Each number is 128 + 32 x the weight over its row's rms, rounded and kept within 0 to 255. Layers, rows and columns count from 0. Numbers have three digits each. The size before them is the row's rms in percent of the matrix's.

# down: layer 3 MLP down (transposed), 768x256, rms 0.0193, rows 420-472, columns 0-127
# up: layer 3 MLP up, 768x256, rms 0.0177, rows 421-472, columns 0-127
down420 098:155121134157144162108112106117170076145110101140114157132164138150120117113148109154086099149154085140112122083111103145112091078191090169144156137162160157153110166182135123069155160110137110120083064147116155123101130099162113220144188147125136116107122138203148131092132103146135167169111131189117163136093111105154151140108106126155086090125071163131096129146176069139107117122037
up421 094:155112159135084148138176153105102139149130138172193148118162132184137172101171150105131100093090109109079148151140116139136185136131113163113168085191103119163138069119123209100092133136120108131066213084124148106119127166079124105166126131113171231202180143119153101157144129093133158109078166096150147136082147133122118119092149118094094039123136137189124120103144158181126086155095
down421 101:154165134119131124101075194109109096131105139085096136163107142154138186111139124122098100104119124079168066113138155073098047130163138142147129127115158102110105101153156136101118109127150076100095099148164129123116104128103146093135115148118109134057088132144191135196066111074198161183109124137139111092093111171174095086095134110086148098078164143128140136161140155073144140127127
up422 090:106126144151114110199164152092138158112094084105158141139124076117090171196113070121134144161159193058172132168118135113114122171137135110186072112115171134133177109205161105148147147210183110040204122149104023127082099127103123181125109101101113168141124140138102129118185132082133087145081095099135120098146170111144150170149158122152125147176137127184169168133105088140176090132127
down422 098:116110143138113085170172064099145171151069151114125107076116152124224140169104170108132130154142123122073137113125086117114138111144152143180107153124137113146163110136158132147080126171118132127146138151148165120118132145060146057173102143154125102160121134197138093161139094150100084087187120103158125120141093130165067060170103110150113174171134082190156102094171153149092123173117
up423 096:123082102165066132106141075156160150073142156132095128143096162104143137148116111102175127161158179114158123149093131108122177146119110189141060141135130156157135056151127115137081117180148108070078130134066094127148167120092140217176106128168068130112151124142128145173134133113157160124149106143123177102116144137115076144074102139155079152145137125103059040154114135147107086118131
down423 106:110107158157132080113156052088128155123133117136118108134106100147058108129076155119099139150064066196116089045133107153088127160129152129099172128157112103110100080124136138130100150188072103100121127111141158159089076123095143104129202138065127118152100121139105135089188128090118056198110098065085066138135139132148139161106084130115133179092155130096156103157196163080106143118109
up424 090:146122138117163104121134132124071151156100109080156102162101111086113061107125114114101133125104129124180111134110127161136043123139128089137200199090185115101109153153100132166155152144186100099157113190146113120085122149168133200137103132151154095087123097103140125099089125101119065061101119095171149178172166118143177103156122115110123068129157137138141038107140121086100113116124
down424 087:159123173109108136109109129118134102128168155110125186068053109137163040109136130149126099150124099125078146130154188129156136117102102132187164110160148071165210178067132170183132094132110100205190134113070095081106128162123206138164154126129125095189120127128118142099098176126149192065166107101129134174113161118101176091109173093074144121192126089144149105145113103088117129135098
up425 089:124121147207116184103162112151128122142088082098058119146102073113124110131166107082134149162119151138173142106162148143141107158138107101164115117069134094126155101119176135170114127090053188084141148133112027133155158093089123118177177097192045120164160136122123119172151180081075100115086109114181084153171134125092197121153166144132091154107072120124155122143115145136159137121160
down425 092:098120195137116084127210067133144152106140146158147148100077140056135105139115152109131124092159112158104164134127154146172140067134132153087179098133071082143111147044150138136104134159073163120109176154121113176145116142090124161111145114143088128121156110143121132138112148110113141092095098149129139141138132114097161077118103146156111118103105115087166104126074189061111157139108
up426 091:205058082109134121116161130154144156144232194083081135150089115189165150039115181109143132110100090180130122165089113172125149141085153155109173147095130162139085124099126221132136114117160073093105186072125178047143132123092120136127150103130164159118115165109153163108122158126170173154149156115186155172107135124130106112174043054122099110110096127117114160105095097125142148091125
down426 101:141094153120105098098100163153125102104123131101096098114175098103122137122156097136152074101060123066131133104167184134136107211101103107168094118142129112125104149142134119129115127147137136128160057145117170103118148083134093120084108143143112158166066131068078136098106131136165124154166163173043126130158134083105171178149117147138116134179179205106132135078160128071089152140048
up427 086:092005128133115128138170145103108074161120168075176130156137131147107112141156137134174154220089163123085112107138131118129113096104156128147098114147095162163098148125192107123162120171140123046095122086077115067122137094112144129140148080170092093079119132084099105074139141119089109152125116167107165160118122106127168131151136111139137156137093133100113091144111155145136080158164
down427 092:125136204095105073151195105099183143139154145031171117095069117126128167073141125119148144133133094166162128145181128168104077143113106169155140086138099125159136141067179106128133168148098140076116100135144176123110179148168119170109108045082111115190106107141106080107100093151127143151181145131153157101169186153072067130137110106127088120099130088099104094161150141144164142082096
up428 090:141069102061129122115141112130118122090180186099097116121174186147098119083091106171152102147100165155151124111140126087128160079107166130095156093183106152114152128065097112144115104175087141086143151078096143090160121148164143197100135091157100121111141105146093132115121155158114131089153159151143130203083163105145146138149066057122165098130111139157094104154089086068159108113108
down428 096:143126197125105092107138152139137127120172117117170096062123099136147098116122124083137143091054166140123131081150114183189133184108151113133088160127129158121148134108144144129102146127149107073136150110119156091102166133096072184154104123110139107154096142152088107097158126129190126184171140063107091121161156069092116181103080112125138095143176159094098112179172131092105124108062
up429 084:152136053160186116144154103123127116092168131123075105115110106137127172114127182123155110136155197143140118123125115102134169216103175125114133101165108182087113091119114112145125113139061148063161189144083120104186118110111104189170138081182125081140103138106180090151109174041096150129135167156189148100098172089097184079186138123123154102159122130133142136134185092151166095141116
down429 101:100126155130088066148149125170143122080116135164070075082129126129147107126127117115136111087036113137145135063064149197178136151098112100121081137130111106141135119138130115100082151189152131123161087104104138108113144122133070181164140132119124131112157130156095107102108097127086107118127109144078066112192121072102160140104096131149136129180162203160159067099143208147121154130158
up430 094:139145150121084120164135089159144116147123195116082170128132122184085108188132121159159160181116129165126131095109122120122133096132124143109070128154091132093094091124102116114135131174090127160121128069138176131151204137124138083083101090115090149079108164124117184119113149167154162125166059103067091153100090137133084200163158118140144173185179123103159147131099146092120131129083
down430 099:152147135155165169125122102044176091129117161164119117156220168123139099132109130135096137175117103054158093092210145100122087124141150156105109136170167165182163126153170098078143147135106143108079119134112154132078122160170141108086126171111064129211095103090118139077120097166144059155117128087129148114106139140200127220157139107195122188156129135147138158162118126164142118128121
up431 093:191204148144097155170157082140185115172109144149155123106117132167139104117129148138137120081137100193101143106136130089142141153156173101119180094102124145131136142135178169130148125105153144195139178081155165130179172144114123105200098048166121118146134122148155129129111133155137148070085137058123174104148078171164117127115119147129167068093137127060116134061121208106095154110088
down431 101:144120097110118096079079190129144066102143158125164110169159132121138092114129101129130102144109080111164065159133122084138088111140170101124147083147111128186171077206123171087142104105128096120063147094161088138150121122114104129133147114118136179102130114119178116144086110065154115127153103134114106089131123135146153172120181148203123133090136164154157084115091151134065142124131
up432 085:117148136132122154147158158140117117177095158136126161134116154174068139108122155189140098078115088140112134111141122121124108165104151166117140098108135098124115134136049101170129124132144127089165146098180122127117131156117121028118142089161161167128135155112142117085104118115177129052126152117083147114110086129169131163159167171175202144184140118148158110062168144096139109113168
down432 089:142194078120101112108099208109191114131087174084075165112149141151072165081116144109071136131129178115120103160128095062130127147115148171093140112108110097161196114128131138103125100084157134097086121158128151116143127116087152025152082101124073138174102103072136161103117095124144127079102094185126114079097143177133099163142179105113150129087152087101112157126077138119112096171203
up433 090:140044096101160148143100175161124134114145172096140130131124132149148169077130142112121103138057052198101118126116121126114080121081133162144179176154154106088122101119131155082112107103137139093110117117118181168130125165145129111076103194069219185136145150133098111159184143171177104102168141196107138135133115146185086098205119083139108136178104133121113132131112059149208119086117
down433 098:117099121129148089149104149151126108159164090122097133113169129141109096112168092110106086100130162130116178112077132110142167164156118121124108149096138215126079116127135139120108150117135124160191063164158154100144156078161081087113087108127127084115110146075071146133125169206151112147116129211070133105111114122112150172109111168184126146124142148116101133094161120092147102072091
up434 087:096052095144116092098134163114162148175128154100120112123159106126166095120198130150103120137113147163131125106149104196116109085108106113136139135168171073139150124146069152091102126098150105169170144100095119118121125121055121147140114146122199146107124139158122105146149141152122055137149164141126203146124107137144046174089120120133187120145064138152120140136102124125168118141128
down434 088:133172163116103087141111142151179091155122154156084097063152158102092131126125109111135146147129129148038145099120114153095160161091115159124060184158117162110089161128111140120083154101158098124188101112207160084131149111163110098180146158099091104146088111100140075157147139193162125142146175191142085082102111096119107132084122119142166137149172108175099178107120146120142058144128
up435 120:067137133155137081119141185118210126142058046078091114146132127125122089085173090195127127145124116218167145120136126177128155128125110127146139057145114148129134122082176152066139129132133138162110127102121109145141109134118137139150128178187128141180117105145156153146139043189155093127068114082132169170088097079193144111122188156172135177081121147117199112137116098145169171179079
down435 111:136123119135168097143110089155181177146108203135126132091130149112157173079127083079110089123134096128135170123100079151116138060147168057148156132175108154159097129154137188171102093119150095164108108108147111107147088135166080111099127110063072089103119149089146139156152116096132131097097082216120146148131150124109064126087151143142131024085093210101123117138135083105094130101134
up436 085:141096120147151129108185058157112125137109162145116110152148095145180227203136140110170179181082209098131131090137123133116109106136137120176151079163114182156141103123111172120125128139167132107162117078140095144163079125064115101158097146142091146136149178110148114175127140175144112205092077074149089160127132130091111081105123101149209088098157132152078168144074082147105106144084
down436 093:107137176065138126167130137177108148134080152153112076113126157128118175144176088132209126121085127112113135098128135106099173143138126177136068128124128144101158119124130151138098147135187126152150131130167161172176158127093121125092051131095103098129128158200132135198096154124154113174109126201149136123134097073181143091132080104193134173188137125123113145076103163122094100161093
up437 078:161106157097100109114145121148121101109112180127126125132176152140147131167084157155158101115091161153109082155111114055118126135161104131118132130156201059098087133120126148143098104136079113115150126132114140098095070163208140155090109131085094099154137126085107129101064074199245144116154094156125117122121049143181149182139126131139164087144127119093143121148130155100077144118129
down437 089:143149104075117167113096117102125199136100106094125102149132113128138171112110139132150119206112174081061115123101131067108141135124109137151154125146178146083140114143129138124099102088135137115096155089067077075125155183137160131146147126159108082172145149138095166103180048110135179111058100084101195098070194185168115133168118071107108132112145143110162148158141057151116148196139
up438 085:147130128132120127138195135157160157111093094173148125130167140118149179163141094063127122075115160128068154155138127088129087180105141121137172052182110170169144158114136080068095129209169078210177098163177099157176087142124120089174125153118101138153111087143145156111131102175106130120096128090135122086085148126147158128109122162129184167187158133143111187138124134091083184172148
down438 095:149125074121143152139163150107151161157049143170069114122158150110158169125117113100147107143158102098132144133069090057130166039175147109117114133155118194135146127193093176100124133104138151148127176104152131097179148135063167136115083147110173133048154165155122138134145145138145111107073091143194130134143106111180116085131100117132132150117097088137113153136116105154111138162182
up439 088:125132149105149112141114159140121136124099131142094167124124086105060130119150060142128126181052146175129136170161131100115117167127096102125129126091139108039129186090143117153208134145161142116075165176136107027115113158128130114132094135158081161162124087156073156117103154123110058158085155125125135085127098141134142153122218088143149180135162134103149127121101124112165087112159
down439 092:162152140132146151180164115118142100136075164144143184083174101111195100132118118148148181114187109126102184169136138114118086067121157152151154100143122142125135144142147114151131084116123122160138146132107114162141141146120133113126097148164097084144125136089124142090115079197115092137130070211168133136149137141153081130123163050157154068097099050099170062143117175140168121153103
up440 097:135067062129161161109136166123153104133184139141076113173144187137185091093158130054105165185100114122123125140141142203104159080135081114110144158186139163169115083099129110096108103146126132131085161111089098099111114094123130163111120140127048088103157150152102106089118158170015131161109177135119116188078174097051125145124132051131081177131111120144133148185121150126104171158150
down440 105:144081177134134090106209118147138073090184094146172081102083125138079151139121067158155131076069069108171156105128147159125098129116138123109101159161122122137083188121189091118102157159111184136132063070119141140135135128142138183121129121124104118102126115112066115138094154138107122143176219168151123131163115086130154133098083175108056100095102122142143136135094151088173108070035
up441 092:119111184134088138047106123112122117151157116107173115157075141109131133227060150062196138179131103108098141121119133157130097129142105156170153125096123124144063112163099071126133141103106126121102190179144099153074198162126124155134115131152123148116120155104192103122096137127100119111139117130140088073096092162171182109138110125119080157118097126139115174118094200149148113134141
down441 093:123088098119142147149138123112125158152140078132091171126131157128137159089190142118124118133184100120126154154090117066130101147152122130061152064135130101047047129107156166128089074118139158133145107147128112120140110096127126145087152073082120129067130135214109109148138094092116131186124079090085167132158190122066132085132061133119117077144082139114080155117114124121073189138135
up442 082:142150150200165093106161073110144149107143170104171114117153125082115083149105127162120094084159117057134121108114125154129138139129156176151193125119125146112160142122173153105126155146184058090201125132158168099142089109170106157147146146106101189134069111142121135055139104108165110093117167124117187102104118165083129086122082162166155099165172125112100129140144164125160147183140
down442 091:112138088175110076098093138105132093097064182116121162118150145118101110152130144120109161138109082136104104152161105102057115112093105065099081069105099125108162110158091137133151090139165090149146109106147139129158132143132132073101126084165116127115092144120149117128172151097187154073161122076116101090128147086143106145136165093106118092125110155131149165122085116108096173167164
up443 088:129159104173087159160191102120109109147122123171141140089109129202120180122097165124148124134184136037101105202109126118130139170139120188163114103124108122148055135115136076173118137125134108049119177129147150058137124129147128111151138075141088127146130124074206173128093134059168139081099096112135130095138130155130164122143070122084106096191163136088106111141168147165100142134091
down443 099:122086178156100128112149150076108115092065099120059131120115169122132121124130204145070127177113106088097143096093105101141096144124090087118136082155117125116170110159094130166126071162105115174074110083106107119102132112067128107089143154174163153153152168164112120142118093127107096097116134104133132120152114147109093127100161137154084148115158074158162157100104138153088117136120
up444 126:186230208165139100184093091127173092166108112093127141083099084148109169116166095210074163129106074152152137161118125086119105129117152118128117163166140160094156079156157158135164143170161144136191084150121117171140153117182135171075152137197105182122141136145152173087159089151135125175123096102105115145124102061181166168161179124088078133158168123166192164115097092092176151149146
down444 114:105100082136168104150104135127134100103142124128100136125145173142255130197127129152107091122137111060135190146129106140149124109164155085147104105126147170201130122135144148078179088114109112158101144167146171114151116166136084172143159124150076118123160128180131142145163148158140150117101091152179086127139080145121116157122163176131102129145091169129132102153125088154092136095105
up445 157:071235146174095135172153121091080111124068135120084179153208105181099100069144146213198115109078121109137129089129121146120112143115150130091165210176110104161099117153169151146111134146063139191124153177185082169137058138195126075119118130140171114119165059087171116097110123082099153180097203152119147101164164128132180150181102156136103148124136130077145132155157140142128089146237
down445 131:137142118148062140103075153132118092068144101123073145110150143116086150116126101099111163100103168134111060161088111149073109138122121146165110081101122086114143102151113093079151143179132162089102162131101174098093114143115215102152124075138125126055177151143164077133124144082129170136120123133120116122113118163111136114089180140165156102120206154102115063167118127166155126089151
up446 123:092101089115134107094084104114083107176115163086140068165121069192151101065142106149137105092157100143131125142130123119122135146111159149114098144113124123149074135163143127184139145129122199092183063176152115145112096123129117079095096114164213101077158077066146098158081172115076132141061149158169147108169069078133111098161112118094145070174164112172140114120144099064114130109115
down446 120:129149176088110092087071124116145109107117106150104084118124137145124139133151146146101135091077129183105109157139136042097139130122064135170168091145130107157185096121091133157151099110167132101157175145112106099109117123101233146219131107127134115163112103127133087116154153173136153117131096143113057096132113164138121125102130146185129125117102159130126131114127115197128087113172
up447 081:119155127132139129116147196154056160169170117174136127111116121122098128134105092090139122172175135132128127104112124159137137107078126116120204149135112131164159138099076082155153128090191151146173103126119102121128219097097117183205146110170111106065130073179129128080061171122082100096100144153117146131147106152133109149161148110156104089172149133170090130086143185147108128150162
down447 094:088106120088109059148132142167171138111118105170178113076154112088123085154147141095159132133115068142141152110139078130183143109124123098063077105101071100166112118132056136176171153148129087111189136100145143138155166142128070166162072131093113120085135144126094100065093163182104117126144155166127082086183125127062123072080090123141104087141142138153048095110172126096077101070084
up448 093:100063100109159139107072167123147079108131106140136096129141110141150111112132093119121109129111110150102126144106121150132165111156042104120097090190143092147137146090140134029152125079113222159164129133074133168099114129169129089098088126066060138135137182074112098109117133156111141189149140139139097148077135176084103079135130134155068129065112124116100163208134120103051106173113
down448 098:097140140101179164134120110156134103143196144126179074163084106131127169154148149121169113095146133187160162103149181144081161129158127121161187140114105170141095129098125094075163163125090179082121183175146092107126063110137134233082171120126112135081175113149115121163167183083142156149158180079114185148121122078131078124140095109116105125084074157121085122165182105127138152082099
up449 095:136150100111115135124141162121202107135108099091130099092087139078149082100173160070119101081137073188111157100100116179136122150139120141093135163168168123097122123160075158061089150072157157139143212107146170197086165126131124113175097118107208204115130130123142120148149142149150074064136179131138153123084134166142121123162087120130084074140126130136122162105130195137140124092071
down449 098:130121101114113103119054182122118062143192162146156135134183150129081088141108155152062107137116110143139125157108150063126119179118147122103154159114122152172112122132125154073102105113121118124159109120118125065083084088180168112090155124110099178076104101061173113115084156123134140149178155104052091099111098125130125125108102149122120131059127156169102163112129102106162123103140
up450 095:069181153146158133046165142114105100062109121134082092120152151118081115161077179045146147168170142085141118093113133132135141036158091119111135092188103101137148149148152073115107137104087121136055085093137094181100111103158130119115141179140102073145112137133168135125065124056101084109121108171135093114162119148126177149183186126141092108082098131146119114140162148173137086097135
down450 099:114118136121145129190129131144108165132153097130176111130103124097081145181179140093130181170179152151179178123083186174065097148123160131073156150129099087097139103065102116181162104161134129116117110139086076121134106130171129171103114079091136081107154135134130165139127119112086155169154148098122106141116139208051082063111105123096146089142156143126051148114139147098114159125136
up451 082:081119047104123143127198107153163117128141113137103107163135102145178189081122146047129141173078164165105129130140138096151091198126100099139128128091087101148123171160148112137088128207225081101169142155129140103124060143084116150150106107084104115146155095103110181213144147134083115129077166061136161109144083058128126057181169110093161162134137140064167141087128093165085126144174
down451 093:101092134118147127155203102152171202138111081223111075096147094124147155107152092124151086103114047128114140126078145083144161120133093075146099126154100134110143142174107112194083134179120123198176122090102140089145139127145083142130085157116133137154107153133144086098106128144103102116110100169134094169220090144119143126118107194225179156162156146150133072064109150207148092155120
up452 097:144162159176127166113144232168097168155132115194122187114114105124160115154105155111100126159064175106128142133163135139133180161144195115117212128110117103152106090182094102110089116114129085142115143108141104149153165165116131144146195133148164122087129128163138125098122131082066100141100151136086158118052165112100138180126145125111104150110097114184113143103133183157145121133144
down452 102:131147094126118058126140156127122138136109114169057153089148178118101132083130126127117094089146112098160095136131132099125079122106156148070110118072181066113122140097153162130110104089142124100116114086173155104186115144115054131157143096147116153108131097126107092057106086132199158150156139126154124088119182075119132071083075130056141116090150145126136133163068147033132091152155
up453 104:045169118132147119112155083122111135130137123074095098141210127102089115118111130155138075109144154091172114113134120192127130122081137156125125185124125151107137142082123062157092127123073088189112210110102137165140089103126125147102129113164124089101143119151141123144102146071114063097102162188155169124167135121161140155086056115143098131132128139142169109114200097163169117114163
down453 101:137130178165112143103113145108125069081071106151070175092099061155092125135114148129081199151104154186067117126134086222067078122113109122121101160147129068116160151132117142140132087194135092109156101143125095111085124121151186081145121154149150121149130126076167170121133107096108117119108112119131082133097108131052117116113111116102161068121137180100092132144078146111172123075196
up454 100:115142083168165140096106119128199113079124080141075120174097142141162085188168141081124128080145113104177146116151130116139103112182109086145086132149166135135135161167130147098098121072121134172144183134126100163125145138082130139099101085084150105148148098120121078151131124163088098129060177058155121097080193148067119142105129111073080131084098115088143188148139123212092104103109
down454 107:176115127165131129110149154157068114122207066159152145122160124132127100124097134180141042086110108134154078098123141143078093088107131159108154151134142089067082141125144101121107098107140166160164174072154107098119073122112146116150178120133138169075113101116142132197067072048083092129167168055106155207127132126163166117127114155125097154129113146154192159142111159102148069108130
up455 181:165125122162118153113109196176143119136159114091133159147112098142123139176128097122086150135166086159149167194108128163153080153147145099101154075135143140150123111066168161085130127139136116187175167148124086108210153142097148087191098140139139123194106102159106132148123146126208108150082150088131113105139147127102132143049151133121055184116125132079099193080148118198134163189138
down455 143:078135141142134114151121123166122132149146124144150114118159141104198148109086166163145054092129093107110105145146099137162148118171154178151177163083139163159068084194084144152150101067122110213166120088140142159122141123144095153083173189085094142119146157037164094097095145073104100112117124169106126165143153056097118071146138167141099115118119132132138145137164071055122136092139
up456 093:206137134118143104146177160152159147108142139147127116155068135085142066125084148099143107151192118162131144151131134140148120137113106125164153165117173139081176197077095194119153160089144154168153149071155140095139131104158117120214115082164127170101086073145113131116071166085134117100072160143172125117102119138090136074156127122193126057133145125094089119128136255142061101120076
down456 096:102154126069085106134076126104142094074186152152163161153182131075144073146131163166134178191129049132153140136130136112149177113118145094130109087120133110138145141148089126126103128108106137110177152075123105141137159108140083122080121108119098114074117121102145125088081173112141133111163138114045131140170146085155145125109193135130090120088091160153151092115170122073043088138095
up457 089:138166143108152132108118171132119127123118119117095057092149114087118109117085095092097142111094185144101111134125117073128082065119144129147198209168146137127125160118165084133162128148137080171159081202113139113141141170168126170163111174087132082175135157137166136094083174127063139158162128135141162142149156135154181120124180121114133106132101129087173133104141180077215095158185
down457 092:147079094108119154136150118106183185130127091182133113085154097137166063150165029160169125130158139108080184146084149081104155090103123075131137106151108145132107118173118135176129109136140108179128117145095133125145177152176136175094104097170127042119188121184168103099130132161111205144103165145146121131124117118087158107148115095106124115162130149201131102114118147152145155120124
up458 091:087160152079095107151095094130119083094149176172113121090206197054127134119128139126163099071162139107117153073131124111142097119111143099118163114166134105079167160087098088102107118111155135142117143127139108118140166121110131145176134114157041165145110076135135132084179162135091107109172205092148182058080093142130140123136123153099151120172052134129121113131167177168133107137188
down458 094:111147140104093145123128153149143179156128090151122155097146105119160089119118141050143133173129112180176092151133141127114166113110116158065102128079053143111105118140070125095157150119155084114164113078148128137141155114140078120173090159141167128077097178147187122145118154128172121158093098121104077126178088126098108189080155135076172086133181179109082073148131173124178162109115
up459 092:118113126085143092124172088135098119188121179103153132167132096079118140153165070122163120178102149087103124141134137132122112140159158084146091156106136098092106153153145130163146125160069101145141101173146081117134097162105129119117107150103110106189116144173178134150138166155053087166128131061135114147153114154060111125090145074082115165103134137127158146108085166183183115158064
down459 101:168068107159128179118155167104123083125082160179098178114143137144160065135115152194142117135131111135113132141149125080152137097125093122196122136143132110138143172147139091168115098147136139151150104107129112169101167143148119071120087178146143110168111101099149172146096089119134126149115111149178167152123133106138155070147179038133158098197116059070182144113057160127138139180142
up460 073:097138106108148150123128153102130093091114109133184110108168126139150128168108167109092136141127112126118124102131129133109095108160130060145128143095159139136142121152107145106132118192117125145117148129134092116135105151089128087121119089078182095138109163176132141161142153127097142157150119162126095137174165127092047107171110059111100157100111118166151163077090099179120064098155
down460 080:151081141113130162163120058146100116142164061150117114153105091165164118157118055157158138115145125144175122108137111100084117184167149175180092107122184145074079127081177086138141127145109124128101137143194137110082167123125127153105153140121169152150154095119141114172111113119113086188184159085106123168167124082107177108130121178104160171177129068161131112102177202149149171081091
up461 174:177134140069093151065064106139116117087158118188122097164111112168165089188086101110128136112177144165169108152143131134135165120120043120142146166158114136075145168134137108185141154083103154217120119172142139051069113101157115068069135097104160133157137168172113140200135061144158093163112155115123079145123097094139106092153145143098117131085154133152116144103102133151119105120160
down461 143:076114135095144139118080124112131152129118155114118073173165095097164186175181069060155166102154094146126140168131135088157122143159131165178138070151136132050084103144131105170156106056182116139118126114152076099117136144163047114134093110100199181111076117115178168085164156159146169138127120113112079140129079123159159056174107152160161095121074171157095140094179091177176101119124
up462 091:131088135110090159192088142157121112112107120097085082112113157133150091158167102073145167150125111110098121132105130128135080130151097094116087160171132088159092154084149148099117119085050177190090121128140071156122155122153136076153113122088094087164122092087137122076177155138077104182168145190118128145112112166110139114150124148083045146098094135105125142141118208147047086079117
down462 098:104123138080119110118121097146111147151229153102169119145111143123100142116108142115149126169168110125153156071150176138056147110153076150120191143094128189151056144096116105090168138135061179087124172129108141157121094135133168175107149127115158149082144116136119135158114135102117110156119146082121164126116125141134140115111124174102082192061138058152105117148154135078161109080098
up463 091:107172123136152129092140119129142184099154127147119129141199123057181092131077126149144124069169152122175136173125126161132103177101141135094124194119108165109096101102107207185093126062111130112138183146115104120182072109071112144139114163110064112126150109156124127149132126127137092153087177120163161101169108138112104155086065114138095148054140120082076166084140117171145162098143
down463 099:158090135167119124081110180207083162097091074158108134131131093073096148132106141143110170136126148180063072131111114183077134161107081125161169142126121108047104127160127148161147078151180113141148089140124083116133109110138127068072122145214111139132132114073141148096157153088111087162070112135108120131121103101092169107101168145129129067098115157080161123122101097088139172128217
up464 126:168137127092143119106111158140172110111122169119109134096116107159122120162106119138047099091147086198140117142130133136118188108143128110136170069143089181123138132156183148058146133143137088164079109148136161128097137149160131109119150218164151225134144203143096158159082110166160075129129152126132145164114098093148144123127174098137156124171214135165110151080111133127108207164076
down464 109:142085094123134120167123074139112077124045130150110156171177147107220185162188106121117146153137080082144156102141093074127137091128150134123117144137164193120094107148089112134128098137182144169123115100164106119109125086102075106171147136157130120062117161115170175117119137178187162079132090168088133132122148127174120146141108128194148077138032177141087165117141063178116147119123
up465 078:175144148209138137161143095094090137139084146132174147113084058103119099136191106123099133155093110142109157094160122120131099203117087130164130169123125134105112103083161132093178146122135111096138082189148092146121152098142121169106169165120120124160100085077151164169177078134167068125107067187130157136151160171129164118105142186131143126120132134108117055148082195129138123156101
down465 087:099108144152118089131128104131144158138106216099159188150106135141139122142098114105114139100182071133161147128159072133118137104211119111128135076112130111183101102021136167099137158106068116070138162153125114172117134171109121153106165074108137070107183148089118093109099124142092130090102120171152143111111153149178130106138149123112138189129079100120123130195185143086186133125156
up466 085:071133113162110149106112110128158086195114191131183133072137102051117093136102127092090107110165114075121117144102113127155154131166088159089189066116121084157137136068133128104179129122154126167132130112110110132108119131166118145083120150144117138148112176140112109063160121100151141112061106134084121070142117112137160098109164181171100136074099117121097095106159128093093118178178
down466 098:080126090068138137129094113140126134162089136100207152162091092163063158130141111094134149120149138168185152165143106145088078132128119110107202140091109145167119069086103122093169095122116116102112129155077119097130108150130170169089144050172162102115149144093228135121149143103143165125125106123123128121089119207081117090142113141044117101094066098095061124205170106110155159074110
up467 098:118148098112129152201156107102128154122074094131073171093130061211113151124167135080165099073094116120065161126110139105121115139118136102068067055126131092102147128114194155118139134160134123097122066131143080123069153094137132043133113072146134099147124156103081156185122144124149112133098071092150138085162174105118139163174135127129176124240119131084122150096122088080135102098181
down467 112:111170135147129117158123131047148112138109189122140129155174137135143112201087162148142118072125101142151116084140138120097119060155164139156124149155127107188138107123152139076118190174073180074067131196109122124105145136079163166116107177142167144161122148097188131128096158174095067098138103090174135170104092177147108168126145145150148179101130078125129095150116209155123147129119
up468 086:120135160127129130092087122147104109200155106163152051138118132120199107189127092131141134150148189068119099118105104092146075144152155113159162168078134109105140184104126120150121131114168092180124072161151110108157095171171105151120089139045124106185116101176168141140138055185186131130150105166068105106084128189164148137055141117111127134134160136128118154130086189120059140159139
down468 092:097138114125137175069129089125118194131112126139117099143160163178098135137121114098152066198145098119078152158154123087145117113158107112122161060117124173122099123145082146148141091069163104162174195101124085123141159155146162152075100105139185131111190139143100100109154089099091115138097118147170150107123151107154172117154108085105077128161186116110130189122120117114129113125142
up469 094:112157135147161157159091175135117092150111135191138098128063140135119117112150099108124143111153172136138118135138115136138115214093126105141106141115102068072168130129125091127160134101181141092155163164116092101079125097200135123085110105144070154148111144119131096112126121113177114138083124099103142096154081178145157162130134123126165134115124122130166099138108116114142108119146
down469 098:135156161171128113134165163116163131217075189108126154076143085112212135117080169149111108143164095187075150101127097135175146091162132157161127071133119155192139125118144107096152124141088114144146165156137119116068183140101082127152175133164150086202122178147129127053135080176095125077168092203128142175150137162144120133133118115164098126126124118105075123112135117118111090176122
up470 092:108138142194140162111104096108084149099093135123092104122094083118154139187132138122210153101156095142132114129137152093126143136132095138165150090121115132169132088064146119131162119078117189081110133129083107124062171051128127122156143116188105002115140177102153101189049193082095194143137087109142127116185122096108185095167129112159107124148102118071082133157137095176183098130126
down470 098:066136155115130128169122094128133188125165114108142134146108074074152142102156148089147109115119099154176113125136153159130175107141148107075124046125092078124065067064146166132133172163077138114084109148101133151118149136126137190119187111084080120112147143218121116090114139110090095105106097097086115180146125154069152122091111150114111114103057148116110112086099170136095176113130
up471 098:156167167130146119129128154178165164153107111146132141138108135124175139155119167103151149059143143166096154108106135145131096161105163103092142136138105116167104175085097159091132122144142101171166126201215187153113151097138122060155088118200133135099087161099127157094059163140141185098114114090132127081123101106131177120170126150159137139130134133089110193130136133093062165165188
down471 097:142136069075103119127077171124131133144130125162120151143229101086141152070104139176150090157130102052158101080111104118136153067136153092140118092177150125188152107226076139115128135134148130143123113119090121102125137132157117157129118154111121150124117129101128123045128141136128116120104127119127111187135110125197192166148157153114141155097104162138137133128142104095094186165137
up472 096:128068123145134096141121056121102135127138170094150185090112152092106108134130134175114121107127133091144126142120130105119075123128114132152133153166137084161105148130090146176150125170166117096175129205134092102144128091085140255124135163176112102103116128179068139084103160115099087126095162131163161089170146103110127179104134120181154097114143118081116122158121105131163110139138
down472 091:110078115128075071108165160166128079102138122113181149044122085112135111146101123137136140131072096137102086163151078162156135114074113170130124124105116082135150128155118153129130126116129096121167095064107136131134159165160139112178171143145102106157105131110084151141159075178100098152145133154149106120068098172123130149101153086106070092169102094102162146167156135111147096158092